{"vocab_size": 22628, "norm_place": "pre", "positions": "rope", "rope_base": 4700.0, "tie_embeddings": true, "extras": ["gated attention", "skips across layers", "capped logits"], "init_std_up": 0.0178, "init_std_down": 0.00362, "beta1": 0.95, "beta2": 0.98, "weight_decay": 0.13, "grad_clip": 1.0, "final_lr_fraction": 0.0, "train_tokens": 623700000}
Each number is 500 + 25 x the weight over its row's rms, rounded and kept within 0 to 999. Layers, rows and columns count from 0. Numbers have three digits each. The size before them is the row's rms in percent of the matrix's.

# up: layer 6 MLP up, 2304x384, rms 0.0524, rows 1022-1028, columns 0-191
# down: layer 6 MLP down (transposed), 2304x384, rms 0.0468, rows 1022-1028, columns 0-191
up1022 099:503459513536479487444555492501487493493457498495484488507486509500470484515504508521506542491514530455509485498515539540520498483501493485511564477485492466522553498499525537488475520493512507524495522512539488525494531443534539495481475490503508502488493487529497483453475496478518502490476500505526523477461508470485524492495488529467471525572491513528509526473529510527492497496450483453491509476489504524479512518447522489481483513513494465504481505515520509553502484460498495505521544519499512501560512525501480465515518504494507495537517529522497499517529514566495499527
down1022 100:463427495567444512483502466501486551457487523523510493557501487492497509476504519494502516505518519505504532528525496536472556511492498490563537468495492478511485472497488525525506513564514488518477505480486517474478527509503508478536530489506488538441507456473510497483514494432471503488492504483513476511519460480466484503480499456508477520521511487469518543511483478520507476469482440489597510499519532483502463517514536491479530499522512489490480472539532504491503478508480446502451519470491465503505499514501515485469497486502517511427525497531475472499510499515520526528
up1023 100:506447502513499497505532503490506527470482496488499516485451515511456481472437503471510502433450518503455482499531480483499471495504536436518520487513521533484512500506530493485512508515497526521497524524494486483504511443516478516516480553470503492542513506525495480475493520459468479553524476498455507497482514454515513529463506476546470498504417488540486477515505494516499523515485466507518463481489496500473532481479496506489464507500488503521517451536542481501550499495512490498507552470450514503559491481485483496518479476564531510489505518470484521458501488485518496538
down1023 098:480503478487492458496518496523508500476495478523494503524523484455515540508452493508508510481453495478510525468464503513497526502528479514491469488515435482572502513514511447482525492467516529489504447469505528505474512534467520472493510483538505490473451495495519515493488468522553519451543466537514479488477484501548555499556535527530468459488538535548477484519478500499530517524483496539516512521527505526512516490524481507491526451501489534457514491457507539520513503493513455488502492503517447527495468528466541514506504513475483507491523513567535519476505463481483495502
up1024 101:480456527515431494501535514489483509486511487506486469475459492466515489495463555505473467485509491490507507486534453563455496510472474485479494519498506484503490478522515485477459447500496465489471542494503495527547506524532480503469488523527505478516535533491461476484466453525490515493519509489511501489519509477479461524481511520479532535519466516494491501494495522452464487508500574518463504449527513510478521493528522481510511506534439468523491471487491454470500531507477483482519507466497493490528450478494488481504459500539495519467509494497518495487507513540483508524
down1024 103:489532461459516474470517508489523550473482490510465509486505478481523526489518487519470497498530506519525491435466515495489509508512501553485481512493496491509522513525513498474519557470499521496533512484486512539510483511530535479505486522463497491501509504498506437530494490497507555512527498523512491534518489523507508518513446479490502493500495532497516499520545509473489494453506458508483490506511555476473511464474478501475550495469505468465514498513490506491520516504490511533526523530454503500496525493469521478506509538482485483471511518451482503527505517516441502440
up1025 040:501499502501471503453545537511523505522467473477510510520490503540484501474500506471509500475510558530472508513493490557495469464546501498494515474514467511544493532469485500473483494549500506483442514469505492504508487470528466481498481511499535532530500500515529489522461523506493495514495486520522501517508525483493534532485507513478495517527490469498528550518472482493476554523455510489527449491528492521507555570541459469501485525488484492487474466495503488513529548481523488523484503499477495482528500485510445523540534470513482453510532493528502487493499471495517515476
down1025 031:537496491498545503490483502487501514470572530481448501499496477517490480521517482550507497506507488490456498513532500463501477524457512496482491475452545493523454509516527504493511464487488510495510466459538524514542517467521506557480479493484529472476506500495466537510490493517497487497538477509483522478496466482473490529519491510506517528515484480484479527492512483529473478463548482480493509504490477446484486552500539462495479468534492502551504486490488493533471522497519459490490483484498531475510499508499489473484468498508507501483498537514478494525473499490464477477
up1026 130:515477520512479509488498513479522482503501484488518478507502451486460545484462530494549521506535546515475542494475471519547494527489507540510495488517529481514497543469455478497484491496499524543505521493472495518526486494497481520520505498513486508516494509502482481493474531485451541517498503513464499478539521463482482494503528529457472473555458522502495505478494528512495487448528552509519475521482544546502546467470477533496485482453506501530510482527487468490481526509539526535491488507542494483538484532493484492530515448480472444504462505534493508501528480486548476490
down1026 127:506489518502509500514498489477471480518502514489494492510514478517485483524497518506510498485508493472480533498524492517508468542462466555521508508517560474496514484521541471540446505475509529546522489508482521489502503495502444521550501499523516490477485513597522511466469483445473507489530498507493507520515523494481487459497474442495456492509487473491529499497489479483490497494508487500497537488492519517474467525486437474466532473508497492469516446478509453518485464503543484558490511488495499456490494530531496523567533463454534484500470494490464559518471526496516493532
up1027 102:527454527486472468538511519501504506526516503464550481514470455471472499500470526512492476482472522486477531499505504497514448502498507515490499552494488474518530522508564482514522501524517496514511515450476473498548516487465499526543524539494493527503484493547496537455476520473441479501526488516461510472512521474463515538544490530520493499477507525529484535514492546522501479479497464507493546494517545518466516474473514497503521519515519509544476446491468512504484498515530496519493520535508501494511545523450463484512519506521480472542484560504488521511521497490511533488
down1027 108:500475531471481484518516470528539525484488509495533508541465535528522516473511488478508433495469503516514548473500524517503498495486488482514498499510500527501529536465529517520507495500487516532487488473488546475531541489497490557545507481464481512499511503460495491497517515473468558496453516548509476516465515532525473457466514501546501497519494508541513474476522506486525481510503453498466498459513507542524497523511472495480526486533483538460502518523508514485537505529528509478523510526513479496533469485494519511506478500487487495504488532459540506437475508497520538485
up1028 097:470450509521476515493527539513544531471471494496498449540535471473495461490508480526501542506484543478464546477455502500469475501515481448477497473494516513484468509504516529510495490493472462481511502531518471511508501452506485488483527467513465491496518506485517492498498507469492508500486563465496544467528487435529508499542467518477487502496511462486501551559533547494501511531503511517466494522535473471498496509527502458468467483514451470510467504489502485486508507490469525489505510468489462485519480541490509504509533456471467465532510488508520468499492494512472534519
down1028 099:543545493469536485538473573539502491538488450534494529455527523521469494460493479507493482512523525530501468461495542485526465513493514480522474491512470490509509547521495523494521470541541469537485501497446480489529536467515488486502462522513482468531446482523483529507517502494529512484469471522506518490529478492471472503496466467465500459501479494454500503500493497491501516492507489465488532517504498504493485468529543500463515465524529515540474523483493502509467517516499498545495511496532508505491515530497525495516480496530463546532496528521516522517490472532467548484